config.yaml
d_model: 512
d_mlp: 1536
vocab_size: 32000
qk_norm: false
bias: "none"
tie_embeddings: true
parallel_block: true
batch_tokens: 131072
train_tokens: 964900000
Each number is 50 + 10 x the weight over its row's rms, rounded and kept within 0 to 99. Layers, rows and columns count from 0. The size before them is the row's rms in percent of the matrix's.

# q: layer 3 attention query, 512x512, rms 0.0706, rows 38-77,165-204,293-332,421-460, columns 384-415
# k: layer 3 attention key, 128x512, rms 0.0682, rows 37-76, columns 384-415
q165 097:45 55 45 60 40 39 47 57 45 48 61 51 47 54 54 39 45 49 45 62 70 39 56 40 25 54 34 53 50 41 45 53
q293 053:46 69 42 66 47 44 35 48 66 47 63 48 38 33 49 45 41 47 45 69 71 58 73 40 63 30 48 37 50 27 45 49
q421 064:53 48 52 46 45 65 50 46 43 61 37 52 42 31 29 36 51 56 57 40 42 35 47 49 46 46 62 57 30 56 42 36
k37 065:60 45 39 50 55 46 47 65 54 57 61 39 51 42 43 35 60 37 75 35 43 62 48 52 68 53 48 49 55 57 42 68
q38 110:44 60 67 52 59 72 65 48 66 56 56 50 47 54 52 61 64 39 48 51 41 51 59 50 49 53 49 45 49 59 47 56
q166 097:59 65 64 45 59 51 59 52 58 58 51 55 49 41 67 64 59 33 44 71 46 65 75 32 44 59 39 35 50 47 51 61
q294 050:46 56 45 70 46 46 54 54 59 49 37 47 56 42 47 42 58 47 36 38 46 61 61 56 43 49 44 39 59 49 58 60
q422 064:54 38 52 47 47 59 58 49 64 49 46 51 64 44 43 54 50 51 38 43 59 64 53 57 71 39 64 66 45 52 41 45
k38 062:40 44 53 40 72 47 47 38 44 52 55 47 53 61 55 50 51 62 39 50 43 42 42 39 51 47 43 53 69 60 55 40
q39 119:50 68 55 59 47 37 66 69 50 60 60 41 62 40 46 62 62 30 50 36 41 63 39 40 71 37 46 55 51 55 61 37
q167 106:62 59 53 59 51 45 58 45 53 57 66 53 63 54 45 60 63 40 39 53 56 75 41 47 40 58 62 41 58 34 60 36
q295 058:45 57 56 52 52 35 42 60 64 42 47 61 70 37 48 44 36 40 48 57 35 59 43 62 41 44 44 57 52 46 53 40
q423 073:58 45 48 56 51 51 46 52 47 44 58 54 55 79 71 62 49 52 41 58 55 70 59 46 51 58 43 42 54 52 59 54
k39 071:50 54 46 54 61 49 41 74 43 56 54 55 52 52 50 51 63 44 52 57 53 47 48 55 67 49 52 61 55 26 58 20
q40 110:44 52 59 52 45 43 56 57 49 50 65 48 43 25 58 56 50 48 39 54 54 47 38 32 35 56 53 57 53 58 42 71
q168 098:58 54 63 43 47 61 37 50 44 55 60 43 41 50 36 74 43 44 48 50 46 49 57 36 44 37 64 42 52 51 42 59
q296 052:48 46 71 64 45 37 31 56 51 59 59 53 51 50 51 71 36 53 62 42 26 49 65 69 45 49 61 43 53 37 47 58
q424 072:69 60 56 62 59 48 67 64 59 50 55 50 36 50 63 53 46 54 59 51 57 38 49 40 58 48 48 50 51 47 43 57
k40 069:61 32 38 49 34 50 46 57 28 62 44 60 49 45 53 33 47 42 37 59 45 46 44 61 46 46 52 59 44 49 47 51
q41 134:42 44 29 70 66 57 57 48 63 49 32 32 44 70 42 52 65 57 42 63 56 38 35 53 54 56 56 65 58 47 63 36
q169 097:59 35 44 56 28 64 47 43 52 36 49 55 54 48 58 50 61 52 63 41 52 43 57 20 49 59 68 55 48 64 44 50
q297 050:41 49 59 51 50 65 46 34 39 50 51 31 48 46 51 46 70 52 57 37 38 50 30 62 53 58 47 45 46 51 40 49
q425 068:41 56 48 31 60 48 44 52 51 61 49 44 52 62 66 42 44 71 38 45 53 59 55 45 63 44 66 49 41 47 40 32
k41 072:50 48 64 46 40 66 36 34 49 45 56 55 53 39 25 66 54 37 49 23 48 45 43 44 43 53 55 53 43 40 39 61
q42 129:63 59 74 53 47 56 44 41 67 45 41 44 42 42 35 57 48 58 44 52 54 51 66 43 53 46 61 50 58 46 69 65
q170 099:42 49 43 43 44 31 43 49 38 41 74 39 54 43 68 62 55 52 49 45 61 51 49 27 43 32 69 38 34 39 59 64
q298 059:38 44 51 68 42 51 48 44 40 38 60 54 54 48 52 56 66 50 46 25 72 42 57 56 54 45 53 37 50 54 58 66
q426 069:68 51 56 52 56 42 63 62 45 49 52 60 51 49 53 51 64 66 45 51 61 46 56 54 67 45 59 50 46 61 46 52
k42 071:61 49 40 48 43 56 50 49 58 63 60 54 46 51 60 56 65 52 64 49 57 58 61 47 52 52 44 56 46 27 53 53
q43 126:48 55 63 45 56 75 49 65 38 41 40 42 52 75 64 42 58 56 56 49 47 38 58 65 60 51 69 51 58 59 57 42
q171 095:37 36 74 35 43 53 53 55 45 51 53 52 51 43 49 50 45 49 55 45 58 61 42 48 31 65 54 58 61 57 55 55
q299 053:55 60 36 45 63 56 33 36 46 48 32 53 51 59 51 39 57 69 49 34 59 46 57 33 46 68 68 44 44 67 32 61
q427 067:66 41 43 45 35 42 48 52 51 67 49 58 62 56 43 52 42 64 44 52 47 63 56 53 66 64 44 59 37 58 48 60
k43 074:50 49 74 45 24 36 55 44 52 34 51 60 53 54 64 64 49 59 51 35 51 38 54 62 48 34 41 51 45 43 63 58
q44 118:64 38 47 53 36 46 57 44 65 51 42 42 48 32 54 54 49 51 66 60 40 54 44 53 63 37 39 50 30 41 55 62
q172 100:70 48 46 74 30 51 56 51 57 43 67 51 28 50 54 46 45 46 54 65 38 56 56 38 49 54 45 46 64 56 52 66
q300 062:63 74 68 47 48 56 54 63 43 49 55 61 55 48 31 61 31 47 53 49 56 34 38 50 63 59 47 52 45 53 35 41
q428 080:52 51 60 50 56 46 41 55 59 54 47 57 56 54 49 57 51 59 34 56 45 68 50 52 34 50 60 52 56 48 56 77
k44 074:57 46 53 64 60 38 63 62 50 75 39 57 44 56 37 65 57 47 65 61 49 36 46 46 35 50 57 39 44 48 43 50
q45 118:39 40 60 38 55 39 55 65 47 46 49 58 45 59 60 30 40 57 66 63 64 50 27 64 46 65 50 67 50 53 53 46
q173 105:41 45 47 48 44 49 61 54 39 48 53 50 29 62 53 37 46 44 56 57 36 49 58 38 54 50 55 71 44 46 59 43
q301 058:66 25 40 29 55 60 42 49 54 57 51 45 51 45 47 47 49 37 39 33 47 39 28 49 49 32 41 39 46 68 45 35
q429 073:38 56 59 48 61 48 58 52 49 33 47 47 56 43 48 51 43 42 50 45 66 49 48 45 35 65 61 54 59 36 57 51
k45 076:52 58 46 57 66 42 60 61 48 46 46 63 39 65 60 49 40 70 73 59 56 77 60 41 63 61 31 52 36 30 44 36
q46 132:67 36 34 56 43 43 60 46 41 55 51 38 43 43 32 29 56 51 40 53 36 53 50 52 54 32 53 55 35 76 46 50
q174 108:55 46 41 61 50 67 49 34 47 51 67 63 65 53 63 57 63 52 40 29 46 26 48 46 44 38 48 50 47 43 49 51
q302 052:46 40 45 57 51 59 46 34 56 38 49 47 45 54 64 45 58 51 63 24 55 53 63 54 56 39 49 40 48 53 56 58
q430 067:56 38 41 38 64 61 43 41 67 51 47 46 38 64 56 37 46 70 61 51 41 36 58 45 50 36 54 56 49 51 55 44
k46 073:49 29 53 58 36 33 56 49 56 40 61 41 47 42 45 55 45 48 61 46 46 51 49 52 55 55 63 27 50 33 39 52
q47 122:39 52 54 61 58 49 55 49 39 44 32 42 42 52 54 51 58 48 54 29 57 62 53 54 32 73 59 43 60 33 48 35
q175 092:68 71 38 55 43 41 50 32 49 55 33 40 61 50 63 37 51 49 60 42 45 55 38 42 54 47 49 43 45 53 52 54
q303 066:28 65 66 53 41 62 53 41 44 52 50 54 49 48 61 46 61 51 51 32 52 54 51 53 61 61 52 43 57 48 56 62
q431 068:46 22 58 40 50 47 45 54 66 50 53 68 55 48 47 43 20 65 49 54 44 64 61 40 52 53 48 56 40 56 60 50
k47 072:43 61 50 50 60 34 63 54 40 36 49 25 30 56 54 59 68 50 43 60 46 68 36 51 59 38 76 72 71 41 50 50
q48 138:50 40 40 54 43 34 41 53 38 61 48 48 56 48 41 54 62 79 32 58 47 59 41 55 60 35 46 43 53 48 34 49
q176 096:45 51 61 43 58 66 57 50 54 77 63 51 33 52 52 58 58 55 44 55 46 32 63 48 63 40 56 59 40 50 54 38
q304 054:44 50 62 40 53 64 83 45 43 51 67 42 37 46 45 47 70 62 33 57 46 46 57 78 50 51 40 38 56 61 56 49
q432 072:38 50 53 47 60 62 63 51 48 36 61 60 31 54 53 45 43 65 54 45 53 38 59 62 43 52 46 48 57 44 57 44
k48 070:64 47 50 48 51 43 36 56 57 37 66 65 58 66 43 58 40 49 62 41 46 41 57 34 67 64 51 62 38 62 35 49
q49 119:55 65 66 45 51 63 42 53 43 56 48 45 70 31 41 72 47 48 58 43 59 38 34 49 52 72 53 39 53 43 38 65
q177 096:47 62 67 25 75 55 55 62 45 41 36 49 53 39 38 38 48 56 43 52 59 66 39 39 36 41 53 38 53 42 43 68
q305 058:57 29 59 46 53 62 55 45 41 46 50 55 51 65 45 52 60 65 56 24 56 40 46 50 71 51 70 47 48 62 43 59
q433 073:61 41 43 45 47 47 34 43 46 40 39 42 57 32 46 53 53 53 65 34 49 58 49 63 48 71 41 63 52 33 38 54
k49 074:32 36 47 43 76 55 56 52 46 74 45 66 47 41 48 46 48 52 49 53 45 48 74 38 34 48 47 45 44 53 64 51
q50 108:52 58 41 64 64 69 63 48 57 33 45 43 45 39 37 66 45 48 62 57 43 57 57 24 45 61 62 54 42 46 54 54
q178 107:26 54 69 64 43 61 46 54 43 27 53 55 56 48 39 53 50 48 52 65 51 55 60 59 39 62 43 57 56 61 46 36
q306 069:40 67 59 45 50 66 52 38 38 49 45 46 48 63 50 58 63 51 41 37 69 64 56 50 33 61 78 42 74 66 44 55
q434 077:66 51 60 49 31 64 52 43 50 55 67 56 60 45 41 43 56 59 43 53 48 57 40 34 43 51 44 57 63 36 39 51
k50 076:59 51 65 59 66 32 52 62 52 57 47 68 44 29 42 52 49 46 57 55 41 53 57 49 58 42 48 45 50 61 38 66
q51 108:44 33 36 64 57 49 32 46 32 52 64 42 44 55 66 30 62 37 59 57 39 53 25 50 59 48 43 58 58 54 54 42
q179 111:55 50 41 40 57 48 42 42 40 46 64 47 29 54 53 35 71 37 67 60 51 40 34 50 41 41 60 47 39 54 48 54
q307 068:45 62 36 46 66 51 51 61 50 51 40 53 43 42 73 55 47 54 49 58 51 43 45 53 49 39 29 52 55 54 56 53
q435 080:36 66 42 47 44 26 48 56 68 41 47 45 60 44 71 49 57 47 41 40 48 59 36 69 40 47 41 43 41 81 50 73
k51 074:47 50 47 38 41 59 60 35 53 54 61 39 62 59 38 56 56 52 45 38 37 57 61 46 52 38 73 20 39 35 47 40
q52 114:46 47 54 52 34 40 45 59 43 52 50 44 51 55 51 35 52 54 38 68 31 46 39 65 46 53 58 51 54 48 44 41
q180 111:42 63 51 63 43 42 60 43 66 74 52 49 44 58 40 52 42 40 49 48 65 57 50 54 37 56 52 46 51 42 57 43
q308 066:50 62 52 41 41 43 49 54 38 42 58 47 72 29 46 47 34 42 28 55 61 57 56 54 41 50 47 49 30 61 57 41
q436 071:49 33 52 66 65 57 46 36 50 44 64 50 48 39 71 48 38 53 50 46 50 58 31 49 43 61 42 46 71 41 53 40
k52 075:33 50 50 45 36 49 61 63 45 44 34 56 41 48 46 58 67 38 64 67 57 40 55 55 46 42 57 60 52 60 46 56
q53 119:64 49 55 30 57 65 49 37 67 53 60 33 54 40 35 39 43 61 52 47 43 42 49 49 46 48 69 53 76 49 49 46
q181 109:55 40 34 32 56 54 44 57 52 45 74 55 54 43 33 61 55 60 47 59 44 37 51 47 45 30 53 41 60 54 36 43
q309 063:56 32 37 45 46 39 41 34 53 37 64 47 33 50 66 38 48 60 62 28 55 38 50 47 49 50 48 53 49 47 74 48
q437 077:61 43 34 54 73 36 41 47 52 50 46 49 41 56 54 35 37 59 62 50 46 49 53 43 56 51 49 58 59 46 51 37
k53 080:54 41 54 34 46 55 38 49 46 33 63 50 55 60 49 45 50 41 59 40 50 61 51 58 53 44 56 52 49 37 34 39
q54 118:52 36 38 51 51 51 42 53 63 31 48 55 67 54 51 53 42 43 41 53 50 40 62 27 60 33 43 45 42 54 60 44
q182 102:48 37 48 48 61 42 39 65 65 60 47 30 34 40 56 58 33 67 43 64 51 76 36 57 38 43 59 65 55 59 40 47
q310 073:62 60 38 46 49 36 60 65 61 34 35 38 58 44 45 48 46 51 44 62 48 52 32 65 31 49 63 51 42 64 52 37
q438 081:43 61 38 65 32 54 41 39 48 41 42 54 42 63 40 35 36 44 49 44 55 43 43 61 31 45 42 52 44 30 50 49
k54 076:51 57 64 46 61 64 58 51 58 45 48 25 45 55 64 53 54 60 30 38 59 62 53 49 60 44 36 57 68 30 60 44
q55 114:66 56 60 27 52 59 50 50 59 41 44 51 46 45 41 51 50 57 60 49 51 49 74 40 56 46 54 54 36 45 70 47
q183 099:51 57 67 56 58 28 54 44 60 50 38 68 54 48 33 49 44 57 49 62 59 34 65 55 54 49 57 50 51 37 57 34
q311 064:49 44 65 57 58 48 70 53 50 54 58 64 47 66 46 53 49 56 50 53 57 42 44 56 61 58 47 49 56 47 45 36
q439 075:48 56 60 37 53 46 62 48 55 46 66 33 69 52 50 52 49 55 46 47 51 40 56 72 62 45 33 47 50 30 40 21
k55 072:56 47 47 56 32 58 60 58 68 40 54 29 69 65 33 54 56 40 56 45 66 51 53 51 47 45 76 57 48 54 48 39
q56 111:60 69 51 41 55 38 40 52 33 60 64 54 47 38 43 59 67 43 47 62 36 49 44 37 35 41 40 62 52 46 49 54
q184 111:39 56 61 48 38 46 50 58 51 45 65 51 46 45 49 61 54 60 74 55 44 56 49 51 38 54 46 55 31 57 56 58
q312 067:68 38 55 60 66 51 60 78 45 55 56 54 49 73 62 46 46 46 43 60 32 42 54 51 56 39 47 58 36 48 46 61
q440 073:65 56 55 49 36 45 38 51 49 56 54 45 52 65 55 59 34 51 61 38 69 39 55 49 37 65 59 55 36 49 56 51
k56 074:48 32 65 45 47 58 68 62 52 22 58 51 58 56 53 52 70 59 70 29 36 42 63 56 49 48 56 42 58 62 73 54
q57 121:49 46 57 52 50 49 44 44 45 54 61 39 41 43 56 47 69 52 34 48 58 51 60 52 59 59 45 46 48 47 64 47
q185 114:57 50 48 53 48 40 57 47 66 63 47 45 51 62 47 46 39 35 55 59 36 50 32 59 54 35 51 46 49 64 33 50
q313 068:49 52 41 42 39 68 48 57 41 55 45 61 56 62 39 50 32 51 44 41 39 43 33 57 33 35 55 59 43 61 40 40
q441 080:56 54 55 62 58 60 57 40 58 45 77 43 47 57 62 39 47 58 39 49 63 44 40 64 54 39 39 39 49 28 54 38
k57 081:40 54 48 46 34 39 49 47 57 48 57 29 45 53 61 49 47 34 47 57 53 73 31 59 58 64 29 32 41 71 50 86
q58 114:43 55 60 74 44 64 46 57 54 63 44 43 50 59 51 54 58 58 49 44 46 53 58 41 47 53 47 65 45 53 45 43
q186 108:44 51 42 41 48 51 18 57 49 51 68 56 57 55 65 52 57 63 32 37 47 41 67 54 53 41 64 62 52 43 43 45
q314 085:37 61 55 48 65 44 34 63 60 57 64 47 41 63 44 55 40 63 29 47 56 48 46 60 51 60 47 44 33 55 47 40
q442 083:50 45 62 56 77 60 57 63 53 54 51 44 55 56 36 54 40 67 35 51 61 45 51 48 54 59 58 40 78 63 53 52
k58 086:57 45 47 50 46 49 39 58 27 66 50 65 39 55 44 56 48 53 55 56 29 56 42 52 59 43 49 65 52 33 39 55
q59 118:44 32 44 51 39 52 48 55 31 48 56 56 65 31 48 63 58 48 62 41 53 47 54 46 52 40 56 45 40 58 34 29
q187 112:51 41 53 53 62 70 44 50 44 39 50 50 53 55 37 49 58 62 51 45 48 57 68 55 58 28 61 60 50 48 36 56
q315 079:44 31 46 61 55 69 58 51 59 44 47 54 52 48 35 47 56 59 51 50 37 44 57 52 63 47 80 54 51 57 45 51
q443 084:31 44 28 62 50 32 56 64 45 59 37 57 49 34 55 54 51 62 42 46 45 51 44 44 37 66 60 55 58 50 44 61
k59 072:47 52 54 48 58 54 54 74 54 47 39 51 49 70 60 42 47 59 57 63 55 44 60 61 52 42 31 54 44 61 46 60
q60 112:62 35 30 37 38 59 48 60 52 39 48 42 47 63 56 61 37 64 73 36 43 48 56 51 44 63 50 49 36 40 57 55
q188 103:49 37 36 45 58 56 54 45 66 58 52 54 62 64 68 57 58 54 40 41 64 47 39 50 66 52 54 41 49 58 61 33
q316 073:49 52 55 74 45 51 49 40 46 39 51 60 46 47 54 43 50 40 49 57 44 47 42 54 62 55 42 36 50 61 51 50
q444 082:37 37 55 34 52 47 44 42 37 64 52 54 45 46 47 52 46 40 50 62 40 60 43 64 56 54 34 49 63 39 67 51
k60 077:50 60 51 52 36 61 38 61 60 60 60 48 56 50 42 47 55 68 47 32 40 56 59 43 55 51 63 45 51 42 37 44
q61 101:55 56 50 28 64 49 49 50 64 55 44 66 48 66 42 42 59 57 59 68 52 64 58 48 50 45 53 59 50 28 61 48
q189 103:52 44 52 56 49 50 66 66 60 27 56 46 36 46 44 44 43 42 54 50 60 55 41 41 56 50 50 56 38 61 45 35
q317 071:56 26 46 44 46 71 60 36 49 37 51 48 31 38 54 48 56 47 70 35 66 52 56 40 60 49 50 54 61 40 61 73
q445 083:41 51 47 47 34 64 45 48 60 49 49 52 41 53 48 51 64 53 82 58 63 46 54 50 65 46 61 61 62 35 71 59
k61 079:48 55 60 57 73 34 59 47 45 42 44 48 58 41 52 32 45 36 39 54 55 53 32 42 48 67 46 43 35 62 40 66
q62 104:54 65 42 54 42 51 37 57 49 67 42 52 54 49 63 43 36 27 42 39 48 41 48 35 43 53 49 52 48 57 48 53
q190 108:46 38 47 63 47 57 45 53 45 48 52 52 26 50 57 27 49 37 67 44 32 43 54 39 49 37 45 58 49 77 52 58
q318 095:45 36 53 46 43 48 45 43 49 39 49 42 32 37 48 50 51 51 62 33 41 40 49 38 49 71 56 55 56 51 46 59
q446 092:38 38 39 47 49 48 51 53 45 45 59 52 47 41 48 47 35 40 43 65 61 66 34 44 61 65 48 51 62 50 57 70
k62 091:56 67 61 56 66 47 46 52 37 69 54 46 50 62 48 60 34 30 46 45 50 49 60 61 64 44 36 51 48 34 45 56
q63 098:67 57 67 68 60 43 42 40 58 47 46 50 41 52 60 58 59 36 61 60 67 57 63 39 55 49 34 56 54 48 41 45
q191 111:42 46 53 42 63 45 56 67 51 41 45 56 64 51 55 33 60 54 73 62 54 53 37 62 53 62 69 45 59 48 59 49
q319 084:37 47 43 57 53 22 51 52 43 58 59 46 50 56 47 49 40 55 25 55 60 64 39 57 50 64 48 47 64 69 58 53
q447 104:48 58 45 51 57 27 52 49 36 55 57 49 44 58 66 45 59 52 30 48 60 46 46 40 43 56 37 54 69 65 58 31
k63 082:63 65 46 50 51 34 54 38 54 58 32 55 46 63 45 61 18 41 42 75 52 73 44 54 56 53 20 46 41 50 40 53
q64 115:49 44 37 47 67 59 33 44 50 47 57 56 56 43 60 52 45 52 55 61 65 42 48 42 63 32 66 60 44 61 50 22
q192 102:67 35 42 52 64 60 61 53 50 37 44 47 49 42 09 48 46 68 60 45 57 63 50 53 40 46 52 49 50 47 59 44
q320 088:48 44 47 43 57 54 46 41 57 48 48 40 71 41 47 61 48 56 52 43 84 69 53 36 36 39 63 35 39 65 61 68
q448 096:38 50 47 52 40 47 46 53 57 51 36 63 60 45 47 59 57 60 45 48 71 53 34 48 39 46 74 50 42 52 61 72
k64 092:51 45 69 41 48 40 33 44 45 56 53 46 52 55 39 47 56 56 45 36 36 76 53 54 69 47 46 77 53 43 65 51
q65 108:65 41 47 42 56 48 54 57 58 30 50 44 56 46 65 53 39 47 62 48 60 40 45 46 49 46 70 39 54 54 57 55
q193 095:54 67 56 63 59 53 56 61 47 31 52 47 50 44 45 41 37 41 64 60 63 48 68 37 18 51 53 64 50 32 52 61
q321 100:61 53 46 61 51 43 64 74 57 49 55 45 50 41 46 35 59 54 47 49 60 41 55 44 48 51 62 58 30 56 52 55
q449 093:43 64 35 67 54 45 62 64 53 36 48 34 64 62 55 37 50 41 54 59 62 50 40 36 49 64 56 61 42 49 44 44
k65 094:55 39 40 44 43 53 38 42 61 49 35 27 63 52 42 52 43 53 49 34 62 52 61 61 46 58 57 30 54 63 50 21
q66 096:47 46 41 54 34 58 43 46 52 55 60 52 60 55 37 54 42 52 52 39 49 53 43 39 25 59 44 54 33 25 53 47
q194 088:27 58 43 44 56 69 63 53 64 48 59 38 47 47 29 43 42 47 46 65 49 35 52 43 57 35 56 55 56 49 59 46
q322 094:59 68 51 65 63 61 57 53 58 55 58 44 51 46 49 41 34 37 52 57 57 38 52 59 61 52 47 55 55 50 64 44
q450 096:60 68 47 61 70 42 65 74 56 57 45 33 50 51 53 53 43 53 55 62 46 47 55 49 61 55 47 63 51 64 62 52
k66 110:41 67 59 40 69 59 55 62 53 69 58 45 48 68 32 37 45 60 35 46 46 45 59 62 41 27 45 38 42 40 62 53
q67 102:47 30 53 25 62 58 32 45 36 26 51 60 58 51 65 59 59 50 51 51 58 38 41 55 67 69 71 45 65 52 48 41
q195 118:46 22 36 51 66 50 56 64 52 47 64 67 26 53 71 50 48 56 65 56 54 47 46 33 54 35 67 50 52 63 53 51
q323 108:68 31 54 28 58 45 39 60 63 47 58 44 41 49 59 58 64 66 39 52 63 51 54 63 63 69 40 44 51 39 54 47
q451 112:55 36 49 43 59 39 33 53 59 58 46 44 37 52 47 65 55 52 62 49 73 48 42 41 60 72 36 54 49 37 47 47
k67 084:39 49 52 63 64 46 65 54 54 35 57 46 56 42 62 33 50 44 47 47 39 54 41 54 56 56 52 70 56 54 63 52
q68 085:50 72 41 50 55 41 52 31 47 60 45 58 52 47 36 56 41 61 44 50 64 68 68 60 61 37 54 42 38 55 51 36
q196 098:56 53 58 48 51 47 44 57 39 48 44 56 68 50 36 51 35 54 39 63 32 42 61 53 50 51 48 37 52 63 49 07
q324 103:50 60 49 72 30 61 51 47 46 64 49 62 68 43 50 59 46 43 36 48 47 40 54 60 36 52 59 34 40 61 37 41
q452 101:45 58 59 48 41 54 53 46 55 52 50 40 55 41 50 52 70 40 31 43 49 62 51 50 47 37 48 41 42 58 50 50
k68 114:53 39 59 65 60 56 57 56 37 58 48 55 59 58 47 33 49 42 46 55 55 46 48 53 56 43 55 60 51 39 55 59
q69 090:54 46 42 66 59 53 44 20 59 63 49 78 52 60 55 47 48 58 55 52 53 56 42 48 41 43 44 57 54 46 62 46
q197 108:43 47 34 50 56 73 47 61 49 44 49 41 51 51 56 50 61 48 43 38 44 54 37 59 49 53 56 50 50 77 39 58
q325 137:42 54 45 55 28 47 51 30 53 44 47 48 56 45 57 45 59 56 59 32 71 56 39 56 55 56 43 58 51 62 63 68
q453 114:54 51 36 40 38 47 57 43 68 44 47 37 62 49 46 56 68 64 48 47 67 55 36 44 56 45 48 53 52 60 53 75
k69 099:54 41 30 56 41 43 51 61 56 53 49 50 61 42 45 63 49 55 40 56 58 59 49 52 35 61 70 14 36 61 51 48
q70 080:52 40 51 58 53 49 60 53 61 51 52 50 49 53 37 47 55 52 40 48 50 44 40 39 49 41 34 43 42 57 43 56
q198 100:60 33 49 51 55 72 43 52 47 60 34 41 51 36 48 49 53 57 63 48 58 33 51 45 55 63 53 63 57 58 35 64
q326 128:44 69 44 52 43 49 48 40 60 39 36 44 54 55 71 54 54 72 39 36 63 48 55 76 41 68 37 52 70 44 38 47
q454 110:46 88 50 48 50 55 48 46 65 40 48 49 52 54 74 45 48 51 59 25 52 53 40 73 40 72 50 61 68 50 48 36
k70 112:47 46 55 58 47 34 63 34 61 54 52 54 45 40 49 44 58 53 49 52 45 57 63 54 61 65 62 61 47 70 69 45
q71 090:57 73 59 42 72 40 29 44 50 46 50 40 60 44 27 40 65 43 26 62 48 55 57 43 56 48 59 68 42 72 51 44
q199 101:43 73 43 62 53 40 36 29 48 45 45 73 54 64 51 60 58 31 51 56 57 37 59 51 41 56 49 37 49 36 51 47
q327 125:28 46 38 55 55 49 37 43 48 56 60 55 57 66 64 60 29 44 49 54 56 45 52 48 33 46 53 41 65 45 38 43
q455 105:29 49 39 55 69 53 41 50 44 40 58 55 66 62 45 56 43 48 46 53 44 45 50 38 25 36 48 47 61 43 41 32
k71 112:42 56 76 64 60 45 51 56 57 51 60 33 57 50 55 18 65 60 26 43 49 53 64 64 40 55 60 51 48 69 44 51
q72 077:55 53 32 32 36 52 63 44 51 55 50 62 44 57 55 42 37 67 46 52 43 63 52 45 57 64 39 56 50 49 43 54
q200 091:51 60 40 63 40 39 52 52 60 55 61 49 40 62 39 49 32 48 58 34 52 54 54 37 37 70 46 55 60 38 54 48
q328 143:63 50 51 56 46 47 55 54 72 46 55 37 43 53 36 52 40 55 62 43 49 55 52 58 57 63 49 37 60 30 49 65
q456 114:70 50 42 54 47 44 62 52 69 45 42 38 46 55 29 39 43 63 59 41 54 61 53 60 60 58 40 38 46 32 49 62
k72 117:51 35 58 60 54 41 49 50 59 66 35 57 59 41 58 41 67 60 52 57 36 77 51 56 56 58 49 50 37 45 42 60
q73 088:58 48 52 61 50 44 31 55 46 63 60 40 64 46 51 58 46 71 50 43 39 61 56 37 52 41 54 46 38 50 46 63
q201 105:58 44 52 35 48 61 49 47 43 64 51 49 46 37 31 63 56 60 60 64 36 48 59 48 68 54 42 41 46 46 44 57
q329 115:53 36 64 35 43 57 62 54 33 62 54 54 61 38 34 57 54 44 62 55 43 60 54 32 67 36 55 55 24 60 60 47
q457 108:46 41 69 43 46 50 50 45 22 60 52 63 52 35 59 59 49 45 55 49 41 67 60 28 42 35 41 58 29 63 57 43
k73 110:44 40 43 61 50 51 49 44 55 50 30 52 56 68 45 57 39 48 57 49 44 50 49 69 58 57 53 30 48 37 48 51
q74 074:39 56 50 52 54 29 60 45 49 47 42 67 59 59 50 42 45 36 44 40 65 40 45 46 45 62 51 36 72 61 66 35
q202 094:42 40 57 46 49 42 58 40 27 39 64 57 44 51 64 44 60 44 63 29 64 76 51 40 51 23 43 69 49 40 44 38
q330 146:37 50 54 45 43 40 41 37 26 43 65 58 53 65 51 38 54 36 63 40 52 62 61 57 49 37 50 65 49 39 55 32
q458 111:46 52 49 44 47 52 31 56 33 56 66 55 64 71 52 31 51 32 50 33 56 54 55 53 44 26 53 67 50 32 40 49
k74 125:54 58 64 37 48 40 40 49 40 63 38 44 30 58 60 36 47 56 45 54 63 49 36 48 25 64 51 48 36 62 39 42
q75 078:46 43 61 64 49 53 44 48 50 57 36 52 56 49 66 35 77 55 58 50 56 49 23 47 44 39 40 58 37 42 53 57
q203 098:57 44 33 47 68 51 42 42 49 58 38 26 48 79 46 36 35 48 44 51 54 57 41 64 27 41 58 40 42 35 42 45
q331 148:62 54 33 45 51 52 37 52 62 57 36 59 58 63 41 35 47 48 44 49 35 30 57 69 34 55 56 53 55 35 48 52
q459 116:56 52 51 41 53 58 37 47 67 52 41 57 59 59 45 44 47 38 41 44 35 35 62 56 33 50 63 42 54 38 59 58
k75 123:55 45 69 40 49 48 66 60 53 40 47 49 48 56 52 18 61 36 42 39 38 69 61 50 51 60 69 51 45 54 70 49
q76 070:54 51 40 40 80 60 39 52 63 48 51 65 43 39 40 45 40 51 51 47 55 54 47 32 49 63 61 36 40 47 58 42
q204 092:71 55 59 54 62 49 72 51 36 59 54 43 63 38 54 50 65 44 46 54 23 48 54 64 29 51 46 27 32 42 55 49
q332 157:62 39 50 50 52 43 66 49 44 51 45 35 69 42 54 52 65 45 50 50 35 79 64 48 49 48 55 47 35 52 54 55
q460 126:62 44 52 48 52 42 63 57 55 50 40 48 65 37 62 37 60 49 52 56 47 75 50 53 55 45 41 34 33 54 66 45
k76 124:40 61 41 47 62 49 45 57 47 48 33 69 61 56 47 73 40 37 60 55 58 63 62 43 57 62 54 52 50 69 52 66
q77 071:60 54 59 47 55 70 51 63 57 48 43 53 49 41 45 52 49 43 32 69 52 28 66 58 54 51 53 44 46 58 33 66